Weights of a small transformer language model.
Training: 89M tokens, 10921 steps.
Each number is 128 + 24 x the weight over its row's rms, rounded and kept within 0 to 255. Layers, rows and columns count from 0. Numbers have three digits each. The size before them is the row's rms in percent of the matrix's.

# o: layer 4 attention output (transposed), 64x64, rms 0.0831, rows 20-63, columns 0-63
# v: layer 4 attention value, 64x64, rms 0.139, rows 21-63, columns 0-63
# q: layer 4 attention query, 64x64, rms 0.113, rows 32-63, columns 0-63
# k: layer 4 attention key, 64x64, rms 0.113, rows 32-63, columns 0-63
# up: layer 4 MLP up, 256x64, rms 0.141, rows 0-24, columns 0-63
# down: layer 4 MLP down (transposed), 256x64, rms 0.0894, rows 0-23, columns 0-63
o20 103:129124113148107134173167177135158121129148142096105136153139171101165129171113130139157098124124208124105123109145128125120155152108114107158109136121164102072145131118132140123136119142135106
v21 095:145152098115122151152154163075086118122165088109172139121092111136135118143117141133172150116109138152109126103141128165151099132126152144150132097137081094135121144112123123123160155170167147
o21 091:104097146085082148095144123158136106077122106075135128134122127165119106095161135134088144134127134171109132119196122137135113125105116104140125115166145110097147139115134137138134127096091144
v22 104:140151132110109115098133132095160129151177064147095143118184139121121128121158141090124174128142136137104143127098111133144111138121154127111109147149075165101112114136095088109138150099110121
o22 102:109129168125108140129107143169141181138132139092116091134114112150122108102139154117101101101131109096093116156111159139126139102133123134079134151107064167118170142109107159133096134139102141
v23 095:118103124111147118117113109151150113131093119132130125151151109142135132139126084140123170106098125097139158131086078141179143158122085163133121156106088146154105116176152122136130176154154107
o23 109:156117118149129165096085165143169144158132106130146137157162142141146135150109101108105148105155124101136117116121095118091077145098128150122104120123105074132137090129109149117130145097158080
v24 099:119126190170146115137111136104149089140143114137138158135119108098177126138163162120134155087110131098140154121120143175123142101113145125150145162102094110187133131154104134135090107145110126
o24 100:108155102101120112146174110119143135130136107153132160159161158175140116125134096127135100124095120117139073147108172144110116130126131152143125095153116170099133140090125122084115146074118161
v25 094:146124135123142163154133146149124126098148120149117152123100177127123165135090060162156084143126127159163135089146126136137174096133131103103150141118135174119148154163136120117099123117115097
o25 106:142128104146154157146164123080119130156108150122141124145139146110103216118110119129155115134147084125124163154144127104139100128094093099161106142101127133090125154127143100113107136125093110
v26 105:154133126170117181111142145132140138096121136138126106113126154168129135132136137165151097102193094093094159126133123125145136110103133118121090124117147146157183094086148115123157119128165142
o26 108:093114105138095161129109092093121120107144111134084088111189159127113166147097080131124125140120161162120135117127099177103160105157101118121130111121124121142135141148157161092122116118140142
v27 108:100169120132152119100139130144162126146143131125194151166119134140111132126138096121112133131116116096144149046129167125135131129157104097112114135156107107129130106088124184109089117118144132
o27 109:146150100111105137140109127108146110129145135133103129119132107108166118130144129144158143170113088153157099129162132117122135129116154092156172124077123081152152103095065090099101138148107133
v28 094:113153135146116113110096112158098096145114158122108103185103162152122131137134069139137143180155125111113146109156122158174134139105171138129178138151127090138109113110154117126136116140107145
o28 098:138125112116154153156126160107108147098113061131123133136124095105117082111188114102125125101121106117100142142149101079112128103138152139147145109120128102147099156148142128126131083077103111
v29 090:111084161099115118113117130100136163145154158092114080104105137109154151123133149137119151094101212154142149120112126124105125115138156161145128128152137152174142116151156118102126119122122156
o29 092:115136146155158131113150151140135107120147141151107125163131148121141095109100140185166136164146113140110134125117114123072151114091091187122079122129138144157150161084147109128150134106151128
v30 103:125119147139113146152135142159117140138129114096128115131082122128107131108140117121134196141147130125100155106190104135146087161151129101132105174134159111128159170153179143122096152147124103
o30 103:150142133107127086111140065108108150089067163115101090123138155073118109101148111097137155165159136144146100154126139098107155143124122122141115116122103108100147146130118127113137124106097137
v31 094:101120101108155121161130107105157135118128160123182124138152162127180108131118097124148174181149126104120092110165119160144109113131123084118116136127154124131162133137099132097139101172155111
o31 098:141113154158132137139097113116078081116142121136084105122149122095120116122146132140129112097150142164166084165168084101165135172122113125161151134139122136133150104092120161114108149137104149
q32 216:149158104167164104107145123100095128184120151159146140126119152107113106130149151147152160131118096148118139097144177173112122116100140111098099141104154124112098123174118157100107126153100116
k32 091:135144169098117140124143131121166141157156106111144104136114171125129127173102154174132127133116128096119152145111132152174114131151147139106099169065119140088160121167141100118130125146089146
q33 103:111132099201147139094089127121100083147127114153140130138143125152110097144089140163127127131113107152102137102139099117144112094100148101125120128098133095140178126107153124126104075153108113
k33 140:177084103152159124116117124118072130119149140116115126088140122096112148085126088141117137126098138181137132144169119089121086137125166116127150131145140104163121119118080141137117090148146123
q34 107:156119135111178128127104125167139140128127178113106158098085123134115171110104155161122120120127111164133114103178136154117142096128098139123070172141139165137114127129097141125115126163161125
k34 093:148155114155151129088134090131133153116127088116121089116106124101115115172117135193106177123119181103107168093146109103164124130137173131111138122133120123136132171120128152149107111111122114
q35 104:143128115102127111148116116123107138116152151131123107176150105144099121093148107070135149120120147108111108151127157128089166149103167188090151121132093163104126146126130137115150125067139129
k35 127:097097117129160114134107135100100140140135103122089117132121108159153141123137096091080138110121100131143091117161144121168172110169087134134160160132165134165127094102102160135131093146118121
q36 085:139160140114107161181129125109126146099135108098109127087112123112131117131139118138103115142131160124216145156110115133123122127145178124129138084104074156130135140129142142117120112092174123
k36 070:102138112112093173112123108146146150145120076116143120097086117141171114193070133157113158112127135121106137113122161103142094137176155153128136154089131139140138111109116126129148133148132125
q37 087:113134102116127133112137131128160089169126171120131168153108124117123165122138143149167102086103125139121139141134190142123162108123110169090130098119140164141096111166081114120154127120116166
k37 092:138173149105124140139153086084134099141123111179113131101106162081119150159126131147124138123130152079114144105090113138128145081123124172135144120103153107159128115141114142096086130106124096
q38 077:095117151140143144121112123115122127138171093130135079118122139120088098126146160118116161120122143148096095097161140111128123121173190089144146127102104149129154093131170103173146112129125099
k38 094:111112153102086151116131147143091102113131145085121135174160120112117136136060098119147099130131083124093067146108137137126146128118089131115111168157101156145161155111131138118131125127115136
q39 097:086128125112056144143138096147134120115116083150147149107116104115161132164163125066125121103158127113132133131114128098145121136177132128115179113128130098158163106137151123134160106103123116
k39 085:149143089124084139140103112113108147145137114172161154140148143080119066160113150158118168128117128126128129112080149119084120165097141104123142142129124098163151146147162118135102119132134099
q40 078:159139142147170081110124140134106130166108121113128137138114167130131074165141147157117131114128110127089138113148135120106122119125100136131078147113135099114091166120114161086113154199137136
k40 074:159115129145166139112106115140107131135132125154149095086082179120140104122159141182117149132113178136133170106147091125138125101123148111115125082104147101117120121128103088092117100152152133
q41 087:147116122185164092122146147135120143180141126167140130105129159104111153111139170167110099144124114146101159108112088110132136107122155132135088130131124169127097170096136092097134123148153114
k41 095:108147149130174134121133133146067133152122097122096111134137139126124215154094109099127084118125115129104119129106143148149124114155151133154091148144124140172110118145149122107088130098148143
q42 087:097111175083151145127110119123105123092149140127089109168152081130132151122106137109188137125111151093099107124134132106112127138119140139105121100115105119157117131183123133175156107103093135
k42 110:096107163181156123151148108131110113121108133148130115113172157100109185127119107145148117109123116119141135145138130164159094100140153147147105114168116138172077122106114114169116100155152136
q43 103:114134146150178091136152139161135168160130122140135107146130143120120077143148128143112116145179104080075145124116120084116115124135127148125096128148122117123111127078166139089126120156168145
k43 100:129082134131156118096120147121129093091101104136134083133117144147147111140108105135135125123114148115134117118170123137108087112098085105175140126181113145123115193111144122135165122182120143
q44 109:119133135079141159125134117148117110088152152146104094171134124133153111105154110087127111132134144130178119147111134121137152168117167130167147140167114089159108136138160079152113154090143134
k44 090:105117116076108108136116124118120108129140146091125124136169133159154169160147107096173103102163115136110078152090123111125150102110101132136138182136138153139126139138156152113146099074125132
q45 081:097126158081100140142134120150133124100131111119098126124122090135116146118102120105113138150146146141099128187127104106168125158158158147187162132145120102148108117123111199121161112104133133
k45 066:136135135147101103115124133120120179123133159121137146148155136102123156130115133124144146144169098101086148166081144118088111157118123145148114086087115126095156118105104194162153134112111137
q46 076:130141130140138139106122109149087151123097137128128151123136147131107129164139147152134085119134106151100157105145115120130118095143099165124080137135143097136049170124119157097086157158094145
k46 096:143129092145139163154128110093082140093126146136124145145147123166165102075150110124115111131086126120151115090108101106125102107097114119113133166113131110066128149116126088116116160119090139
q47 074:145130121116114163145132148133146062103122111116153117132111101135117167128102156112122140106133167122143130159104114120139133182157101130153144117090109154139153139117163129144136064071154144
k47 095:069194107129096120189098127122121105130136115151139136140120107135115175107108147102131113111162115148103120164106164166123161123138128113125136133122136156144151111131153160141133070131123121
q48 142:129166106166160148076119136082112126160129141132160150140124178119131140180120139170143100108128156159080141135140123149112111121104099115119075119104143116144164141125130152130127123122087130
k48 093:148140135122134160125116130151162112130124117164150115102126147087064124149141117132110157135155171113124147147142121107096186089136113153123083117133133103166164144135150147172122144114161158
q49 115:111116122119104112126129176129105092132131141101169156144127089143124150155139104086151134111134115156151136137143114092139120141184136138120126150120174163101121089085122052138127125111125135
k49 084:142110117139102187131108142143109181098161147106127132140126101107079120101131114145140127136163130144163138097096159121115111096111087149125161149144114154129151108132129107144150064093124141
q50 098:166163150126176120095141124144101137150138155117117124127136142158104107146118151126090106183106152124112107106165136147129145087143111112152093107105102093177138147125120083140125092165129132
k50 111:132116130117123156075115108116087125122132105099103130137118171101095120142093103123140107115138122174183129150159151149144188138119137145114161101143087112114164149099108157123118139093129125
q51 119:103131090147168126092152116109130132193108166116150139112106157146095140170139138135139098155127093149109113103142109138105123088116123123099172131112171121107138104122119135100163106166129153
k51 086:126132125165178114117117106144128131103099134089124113123111152116129153115146143106100106143154082148111159110108097154104090136154173097143129130147062150168119119142141139159148162095113115
q52 086:098129128165132147091114101097078140122136093093108139157139109140125096141142088125160121121154136116196175113144141100098103128130124109123147131119135136067166138122149137116100128151110139
k52 098:130152103132119163109125186106097132132124128102129132121141151138130113104104058099114107098125148119134158113103097112079099105108129092139118137104120144088111136095141081167090135137137130
q53 088:109119169132126104128147136155107152077087117128138139121162126159083170109159095108091114100106101138118104141136101188151118143154153129124109090136111093144131092137096118124140151126118108
k53 084:110121077112123139137083142169150130097145138137137125110152130124111108122141159134126126154137109143108089188129186155141157086101121137132137105149079121115106131089124182095128127111126117
q54 092:155140143174131145156122117114132136180130128095126143096163168080130089106123159154160147112132103157144154117150129171158101111091138106112098109173110144124105102144152133148129135103132104
k54 111:158148160119131081083120113128157134108134143128113193143142129117097093149074148151168103118134105102126143144158099123115097133121146135109125113146093158085125159142135115160139098157120146
q55 087:148133113117134116097123144136133150128123164108157127120107147157103079159141108085128146129157128069112124091098125139108056119095112118117128143140124116113136155117103190135142149122136083
k55 103:157081118103111111145141132128136159094128126073115186127139133165160124133128109097136153147109134149120156141106114114077108137114132132157122157101187136092148114084103094142123123135108138
q56 118:129142159118143155137124126098123144136078137098131115159139117133148159104138095093074136159126114147149136087155137148128073168136200086112138132111114107139132162129123104149110116129146112
k56 118:140159113177104152189124095125146154157143146145165140113158129149161146148151152129089141118119123119109149146143136134133120150151146086126078161173129131135118146065116114117122137096119133
q57 124:170111116153125142056153136134138114159098130193163110111102154115118152145086150130156121111101115122110138129127109153144154070095123130119125118144100144126111147120139113141103134134092091
k57 099:137112111108078137155157123146128143123151157131155136148117109142176113103173176136169099118154163112114140128113117077087115136107109163112173120154128118117086156139115158141137149123144108
q58 093:128104142145148105108137118142139118150150112155150073131132131115130123139131133108120124069112137137134130112140094147104121091133110132146085159211138144157150146107171143165112141174106109
k58 087:125117112135110105162143122108130140168110109157137097126130162099132124118170126117140166141139112169119105126087133166116089120111119148116167144159112152162092116117090180138141146175102096
q59 114:116128109105112131148111173123132108148112109088102138099067130094167146147153118117136151102119133110120103148187150071131131092144131143122140107121099119151134116139179144127158122109142169
k59 094:129138136096108143103094139099068097110144112138148126108157114115109123109127116092097152145156160132156111111125092127083149100110099152165099151123165102106143148117139128087123085142120163
q60 093:110158105134104159147153144067121166145139159102119153135097138153124122144135147086099130154138153116135132103176107097113132116115129136129137126091113174135152104098125047138120130112127120
k60 098:125133147168129165099157138104118201141144112097131127156161115141147172141112093096132111103119126115156113097165157144133123131157129121151150129133127174116158082078117126163135129118127131
q61 159:134102165117121123160158128197124099113140087151145113144172098107153087123156111099102117108136153081165135143097144117124132150157145148120121144149118120158109162143153113148124115086138139
k61 100:107123142146119123122128098110151177106133119160088118152112103112113104168139129139104141119126182112138132139162152066131132151177181132124159098145098137160121084141140125129138098109125150
q62 126:114127099081109123151105110092091132129117164158122161106139107109164141132131123129086096087153145125101103129135137104181141119110124148141129111143126099155177112147137109074154088110111124
k62 112:139147109130103127142127135088129110131111137121156141091096099124147118139098155118092096125130176151092126127132086124133096117131147095136135182142123129104115101117094101080092143070137093
q63 094:166127110093167171144172122143131113169128146122155120162145138156135132124123122117107117131117110171140125079202134121128140141114143146116141154121131137123108102119129129151067159119178143
k63 089:141083137127121121098112165111120108140103123118176143118161113141110143097147152138072114096166124132168102126175113143146160131122117118170095111100111146106142135107143104131077129143139172
v32 097:118117132166099123125133098138115129104106149084127093093092100125088098147089143133116127109123185147108110106087134114115156142126092181156149125101113115137111155152152152101127107134158100
o32 102:159145134118132157149101127143162115166153190094108134153144120127146144111160132125083131085117081129113084070157136125153112152088114130115124124136136143155118118145107157121107143114162153
v33 106:132131136103140111167135122081111106160160125118090133091146117111135147114076145162106107114147113170147089123120113073117101142125101104148127114162110156120130083105115131121146160175125111
o33 107:122148132119133150118164099133161158162099110106112111140159139091126154122145139159151113148166124081088145147141173161097132104133135138140116097082087148158154137125162153117166148133115144
v34 102:132144125090137160155145161158125091159133161101142131150123138158145109144098104118162105169113179173128165149112119160112109117129136186107088167152123152140134111143104112139134134132142142
o34 100:163082138109136125120139111127096141142106143126100122151155139080095104109127121077087130163104155129143119080085134122168161111121177110133105146162109121122099162141142138147127121161147121
v35 101:126145129126129115137089162123116134141087153143156116131095117147092055151140129174150124112142074154173124120125118131105152146116149155098133143114139082103147143148172148117147158111139128
o35 104:084098167128126153086087130127109115112163155141143135124154112091191118150163125095094130124113136137115114147148094111134148135150177138108136123162129163117083119119143096130149136139090131
v36 095:082123132139112143119132083129085149090150126123113108119159116147120148153139130165128107138175105086099144140121142139133110090142086124140132167133110193133067167137134116132131122143127106
o36 097:155168145107114112111141100159126124110125148119126128148085133124180129095130100095172113185130126114114128099119130123095162111117147142143160111171150147138144100143106161124173084123151152
v37 100:110114110122083112114147107124129110119113128117152178174146120125149174132152128122150137176147145155148149151095180108120098111119150150123149147131129148099168118140171121153165167103096119
o37 094:156107124127094202099145129109115123063144095116159152123122138096108113122109109144154145173139151165151124082143123117108139106125132108136124142121115139055135115122121127124132157124116107
v38 102:113126114102135120118104109162107115129128115121155089116100140126145118159120146085079097126126148197128125148148095089137156130152180156129120160130116098124090132151149133176129136160120102
o38 098:159094175094124125111137103169119123144099116131107124096119145146146171100152127132096143120101143157096101132097114181152123120109092133142118178137154142133125122134140119114164143112094186
v39 099:128139129125108131154108113126132122155184117130100101132157140111126172126140152111094112135097116129152138150093089103115141163129148154106108100102108133086086113091073145111088139091156133
o39 102:110177099111159139136156123124130116065075147124085127141108157116137141143156140109123143103189124124111146130110153148160181151147082109105120134118127123129103107137110142111137144110094111
v40 096:115091133124128112107086100104127156125112126151086126141161130142119093126167142149122132083111112115109075120100083154149124119101156150117135128136089184170156171144116099131131118134113120
o40 098:127133155112106104162092089117115148116141122145129106096108123143131113138118072126149138119124072108160128137137097140128129101139148082154171144092178099180130104138102134128107108164110123
v41 104:132134162126143112108108133136153144151076164145181151140093147113153141134125104030128126128140135109118183122115166127153130144111107120106124132104121123138110139080129119153135122125109117
o41 101:133134142118101125132149106106152157156148108101105095112113155147133117128094155100116136131104147196159126151143107120151111110125143122121103187140103107092117104141090088119079167128127104
v42 084:120088096187125134143130145185142129144158120097131175111136117107142133137123148132114125127145149105093169156096108125130105144146115180153104161159102141135100143096135132150100150131166153
o42 083:114115105128111169184124134081144145132088105089107111159079144104145113112104128130159126103106099138129096113126143112137116113096115130141139157164128144115178168122149146154128083094148129
v43 100:174084116164154127156068117128134181117126140152141105145151167086099126137145115144116150093129127108168109111107170122118121122085136142168129127116094161146129150129097134122144098136126135
o43 098:155142135114113149151070109074111114127140137145112126134127109143112087133112155109137165146126118133141165151145145113192106146112137110115166094098123134126165099114109149111084111127133181
v44 099:138128143163123067114115148090121140122091112163136125067153123129142154149097151113132127143131114148163097156139131150138115151162169124114105050139121102133098124110141153128106152137116129
o44 099:148157100135109122128113141138191125151151119138139168143104121102141122087146130140115138117150090142118136172154086140125154118136116118120103133087114139151122088060164112146131158132084105
v45 090:099146114170120151137083107110119126097128150145128152115136143120113111114111140119110132109122151144158127087148082178140082137121128138107112151087169106181130137105101136137151162116107074
o45 097:135130188104091129108102199140122153144116126149154110130127114124117156146138127115094142084130114111130133168136134104093153073133130150127169139148126158143105119106096144150143155109171122
v46 108:150134077111133135152096129134101161124133117128098173129183124131126134124110145123107113169117124112090112119128169064137144123131141159120141160107157126144179148079157132161121125142130156
o46 112:071126116101136113141134110111119152115182103124118133091109129144158126085134160180137146144112157112108097143133168108139167124112133092153148124103097170102122131148115116132148124127183150
v47 115:148149109089145177149150108118107141102123121141080118123156152146145127110097163170142101127112111096093141124121141124166128159082132102172184117153145124149103152147108115121142120114143095
o47 097:116150120155111099140123131131101163135110143140144157157145114145112084102129103119130120163109151066140116131113155151095125160115116135126128122057134140129110107153096127111176089152097168
v48 109:118163093106137146154168124133129155161117170150108148120126130131134132113133159088080127148168170145103144153195113114138126153108137158134135142076116163115111134126137130128082117116142154
o48 113:148098145122116152131167134133148125138144131114120138126127168116144135159073185165103094161115135120135133146089147125152178174129128115140146133135148189145100155152130082128116109109148128
v49 103:150122135133190121110156107127136148088099158172156118116140108142114130121116115110097123105135137139134167149069139115129137142150084117145139060080122100130142139122077115119134148122133116
o49 088:170177123139133126126133146094118109137088163147124148121160144108135149096150147113086140163104111138122133142135099158114104111118144119107085141099126130131128110109107083059082127123148098
v50 099:083106091146117097133127202086113142150145129090162115131155174154140141078147111126169140114098106119122110109100124100127116141133146138111143148129114117114112137128129124115159116094092166
o50 094:115129085173154116108143136106121106106142119114122143137121090164102099163092102124134108124166143148119128136154142147139095089190147089117119175135120176144123133169119159139133114102119146
v51 114:181168136120120059127139135117120105125152125078138121154139135135107124131156131135138104164134117107104074137120136149148136142126131159151139147142144127094116097120047136090149128132143145
o51 099:083160090102160157107128109128071151121153156119140118181141148072099122098124102114108121160166109095132147111108117112140119148128126109131113121136141138138168134111167157091118143130109146
v52 098:137086133130154098115075158118138109161124099082153155125147175099132136136149154161141155123131131124093122098155118160160163121165122119127194124144125129118121152126133133131136144132186123
o52 090:094113122113132116169077182138103103120151123110111133129126134182128094113067088139136123098144136119132114115117117104115105114141110128127136156128133140095138143100177139127179116142100083
v53 115:154145128146142139134135181152142127116167149155180107121120114171091089097108119108150130136117153173118144130117107127164138113115089119096148134090109160139126115145114092130082125168100113
o53 096:137137130117146129134105141140129149170127160178081103110134162116129135124129120147055130140120118113143150144104092143141116162137187112116142170136108137139101184115094143145122121106164109
v54 092:111162130131103091119133140150132137155162135152141130146087101151119087139151116146146125118136115117145092074120087115133135081165151129123103070143159119140142138135115107118085107094169100
o54 087:098109132103121167127088121164119150076095139166138155134133148118119154171118102134123123094096116101119122148166131150125112127149089142118106128150112127163107117156141165148102143169128070
v55 109:131112130100154133128159164121110121159141174118137125136135095093132150126121186139087144129141131124122161114139170086165126141102120084112134139138177166122086132152149134130138127105095175
o55 093:131132096131117147130161124125168092140142142110114115127097175146090106146106159116133089155122170099119111090142102114131105134178107165127145100077121132109139158100104087122130106147162137
v56 097:159154159129103105105130140166134132148090102155128094133114098159114105115165111138092150092098142113113134089119100133117137122150096149098144165121137096115105070122109147126156088159133153
o56 095:112122123137138115150113139144124120116120148116126130115129144117088141135182095099129122127128099156154089183147112126194130168108136099151111121184150083146136118120149132100166167152129149
v57 101:109124165113082108126136104167079090124160104164148143144075168155158123144104134125167125112126111153132119119150115104130095099094125126091141139153104127178150099116160119140120139133123127
o57 090:130107152072142127083139132150149186075102123116120104121142109165135106116138144142142138128114162146116092151114122163109130112116157173136143138121139120127128155128127190160154179137123126
v58 114:121150175131131145144153131170152128082102135136123114097173125142137143167121132142134130148115105115165100092130100114154110106062108128130171153066135154131141140104111117144129095142136137
o58 112:122158140154113108128123140186109153105141154119096186083158100144097121149104146112110126151134152129081134184100134125127155125118142151165152065132135117130155128138112113151122127113126139
v59 097:119152131130071132120138135135129150177125119087180129124158123090171130120158160151170101078115128128142088184115092138124125119128111101132120108123103121142127080122103130120122153151111118
o59 097:124115139108124143104116139119159153125105113111102166151098101089123088114143100104102092104177080098117157139136122125095170134173143139083127133118134081130142103145148140102134153112118155
v60 091:110129131119111068150144103130127164136112130182130136091130052135174113157118111132116137113115120122125175156140120165137134129126112069100158125138137111127142143122120092107132112127106165
o60 100:116129124122113114138123149143166115131077167121149122126133165132111127088133138105132130154077127141171140143109094155079142166133134074140165114115103074141100091125142085142142125128130130
v61 102:127106124111164119115073103147144092091136140128136104131106118125132125084125108151141124122099123101083106155168084097120123088142188121133095104158090128102146139137132152124149162124145149
o61 099:098144131124189114091138126127085129161121141097152114103112166114119084127123144133157149072094083139117166117108159151134108147138126148119113167135150145108160150106142125161120121145093135
v62 102:145165120104112103135109146121165100093109093105139121123102108169106108104102125173133116176088131111113128132125128130146118144106092114154080112073115131119089115168142076135121124123132131
o62 112:112138092114155106136144123168079178135130160164148140137135082124129115101095134119080136154153105131133134097172128174156148136151140139096128146170137126147120140106112092139158095129144116
v63 101:147090138157185103115114128131140145146110133114123140158156116126111074116115129107116139152142143075173167124165133137181112117181145150113134119115097114142171131133128133127103101092118139
o63 097:106087151138118104129122119086112094122138130142136157120088135120124098122090112138156120109104141141119130148099145138147084132120131086135104095143135136154159154131070078107106162161145078
up0 108:095078135159123145134102154155101130099128123131097136155141115121132119131102149110132122137107158102136131153166131145129103130132124099080105162122125115092052173132126119157144129103072133
down0 100:142131151157147143140140090150163146148155148086136140117088150113091108103132117150149144120163144103161109170083151152074165150140124145136144099113105140146145089141120129093132139142116088
up1 097:147159143084119111091137134159176176132069152124157106151145132128127144142104141136103136110116172174128152113120075163094125149137119134131100108143159118126113160134134109131150171125127141
down1 105:122124125155108143161122104143119149110164127105118153099120107142136121135151112083149119108137148117179136092109149152138161110126130185132145123104093072111170099102140144113085121107141171
up2 095:114107104116142125135152141180160138105109121119156116095127133135110122127160116114159093105178101129111157080136119129160154127114127167115085142166117126176148127123181109093107100122099129
down2 098:152153111112111127140132110104132098181145137151098136197118126104134130103110105145128136139113147131102108185118115176106111132164128085108150140096125111099105111136120129168139177123158113
up3 099:129128147100136131122106169126133104117137126106100128111164136122179136155089144147125109117136121106150211109105090127146128111131124168135134149094116123078085162103124106150146159146145109
down3 104:088150102127139129120111109102133143137135130153146133134088156125110128111145089139106121129152073165120121130091218084169121115130132138121137140119135115116131136114122107151184123158111153
up4 098:162129123118131110110160128165137122102108105141133095124106137121110157108183124159093098167153103066087146129120128140144163098136144146117145149117159132087113174121159117112112133165116121
down4 101:132122074095147151111112179105127119132150118133106126147151126089070139113126126096134080108114110111112118117095111105090116131124178151132102106104136153107152125133102184170136136116135139
up5 103:095119085092104107108100138146109109120107124180121124133131137126113125103137134147139139107110163116118130132138181143096106137133120159134120138073135093092091129104076104110142132105109067
down5 102:131125145154148128150152081144141168123116152099149131131094169129160148155132131157200111164115147108098147154119071099112118121123131132141107123164152117142116097136127168122119127099148163
up6 103:172109137199154135118132144103160093197114130103089130134125109142127114101119116161074120131124114122131119120124177088111114134121146099141114151118089149152129135138125105134116162147125151
down6 090:114165099102135122146148090132086153088127095111137147142128134150114125180097140113153112156108141075134131158145117155121159141121089140100110101149118089132105123111147178138162114144129091
up7 100:117154114111113154134095109115138146090152123122120142127120146168113139178168118142148122113101153114152120139146124119146135061108089104127141156109106140146152106117171109149077159128137073
down7 101:135102106118151140136169137176115145121092155112115132139134142088123114075104096104116152113140143084137147124105096146117107145133136123100095118110142163127124087117130176124161082109091163
up8 091:169122097167127112156167162136164115141131163106108138160167140129136129166104156110136138179128137120101100139099115146113140124131132178127105126127147083138143116176165139095113156133108156
down8 101:113123114099125179123148159158164153130102095085136136102113123115128142098136107152138141114086111166094158098140166163139129106129144061114110112112125138146096123130116096111136093122156104
up9 113:114179085108156157083140149109108131105129098128110149153156119132088142153151115139113132129102141157106157088109138144103148112154157167111132084103083121132139158161105137120116144102094133
down9 104:147105134121101142112109103136131149131105089158196136112151132162149064149122117155083140105133147116149130149151112118122134152118116147191139113102121152111131122132163150107118150165168122
up10 092:147100111140108156116170109152176091135126140105189127137106167104132165146096109125158131106116095128112138134176136186158169146118130108119117097121086136116125107106129128134128128107142105
down10 089:120165126113133099130106133126084148142124106133076089146148104152121102078107160163113133152142159138131125115090118064109097107133120166141150169105173112152124144111113134127115141155124129
up11 104:104116141090096111152139134165141142185131169138079101130145139154136088177146149112116127105155102131151157110158102117148135149114143143137149109163122098143111131186096111130103132110111125
down11 096:126125132149181140126139168149133129100147129152110134127120106117128126134116135129114103112095147153130117139093149099181148100126116098130148158173142166127147154045131186138131097128134138
up12 111:111144099121151112121142154107073170136099117138141119109130126130139110152181163090118179093117113118104149075138168120151144094146129113146147132108106130168134126146105098145104155126115098
down12 119:097083124144139114130146152175134129140165134138114153140138139153101110171100140120114118172128146115147086150111089074140126151149088114112121140092156117098113107110165136151153129115114081
up13 087:164156133143133133130122124130134109152153153093103114089127110122102108142088140109171102152172137169093126111122170123103146104108138115161129153145151187142141137151106094111169137154103106
down13 087:106145144106088150134143132094126113133109125162129138162157116107122150112174129169106149098106126111173131147134092107172121159142158138110129149115140122116106140134145182161078090102144157
up14 105:115108103100080115144168095143157151140131113138116132138164127099148106140112179122123126098087119104153157167166171156124099103112109145131107156112145113147121116134142098111105116105074134
down14 109:131165141161165118114140129124164131138083129110136083123102095154119167124085091121140135100181141154120144109074120140158134117126142083107125117157105160123133150105149116121143089103148139
up15 104:141140117144124139146075133132128123124128132084134182081148151143139110136122118125141141133111096130072182172108142102133161125100167122128136153120161097090143091092116115130088131113141121
down15 105:118121128111117117133155125112127110144122098182175131144098112091106127103108182145147103126129159119155126120137134159084140127170090145124138138152112193128126141129105124097177146163152136
up16 111:155150119176121138109120139162073125101155135154143117108136128116103100136102150173108142128120135130125142126124144083119158144081138136120110143115134066128134095143068136143092126138168100
down16 114:132115154139139104139103133087101110110088135105128112080105149115130138109174116167156113105161124138120097132133137168171116150134128156157115126129049153132104156124113115113167130141109148
up17 104:120133112139166148123116162082131140117111108092134130164150121076099138119111119166152115161137131136132152111150148106145087135138111100100121159072128137134138125179183109126083125146107137
down17 105:128076146135103120144119116116110114129136129150114108086104117149157133116152094103114138098112096133115118146150079138085153127132142149166130117153146129111112143054082131157161113107165145
up18 100:111108081101104109143170135114150101150112129143152095139125114143142155164131147142133136178108106137122106159130111150106105110167125145113123115143160073122138133102126126155050167135118126
down18 106:126112123134140153103099089136121133105142102100119115137125122126124155139147075105087146080122177126163122096125111140196149118149145117178168128106115124138131106120129123116174107107128089
up19 103:170136111137111151159114121142157114142122157124125146136092150149143119180127159144139137152131129108095134119107121112157142123095075195108101148111135070138141139146152088125096109116152157
down19 121:142132112147144164110142164125110153159115104088124112136127115153106121149135185163107105116101137102135130160084093122103129114143147167122140105147111143127164096119095122084162086144108091
up20 097:099115145128102120149131122159154134120132137123162163130109173126096132131117160136159127125112118101131127134102098157089112087139048150138111113136178093126147129149170153114100130163123154
down20 094:114160121118105119153095123122106129079131107164193109121106130154124134132121168125138148132180098153112093094173119101173125135147129106125115125105114136123106104173115157158158110109133142
up21 100:120135109132107124112144143117096157132115147104113154105115148154166168176123120125156125120134128134106114101152098086078130116119073136120141155184120118098132097111091144175160143100124112
down21 107:114115156117120123141138114134135134118145159178126087108147119164106146092136151120132121149107145140143129117100130088176091135117115093131150066097138130083143094073143117132155105091120144
up22 098:158126124133164146073145160134113163111108135105140089136118118103103140106085148160164125150163134138125185124115072161113162122127100129146102115124141115141137148144113114137134165115109175
down22 101:106158131132099095125159102139124073131163171150165104103128128135131084118168112134143124118141126114161088134091183123151119154131147117092143137116128140134166135087134128125153081152146121
up23 088:078130121098171105069128138118153129155149112131127126091117178130118124133200106115133089148141136148082126147132096147109141110106107137136117138137079153148130158140152130153111147132113120
down23 081:184121162180144177162159129125129096097152111105141128125166138097126137149143112143104141104137129133163156164142194131144116112136130087143111090128132119111119116134139120085151119131103133
up24 106:115113149102155120095133138096109155110110113146138149151141155082102108119125125152135158139110124146105130080171148128127122156137156110144146083153097075128111141158121178128102178134158142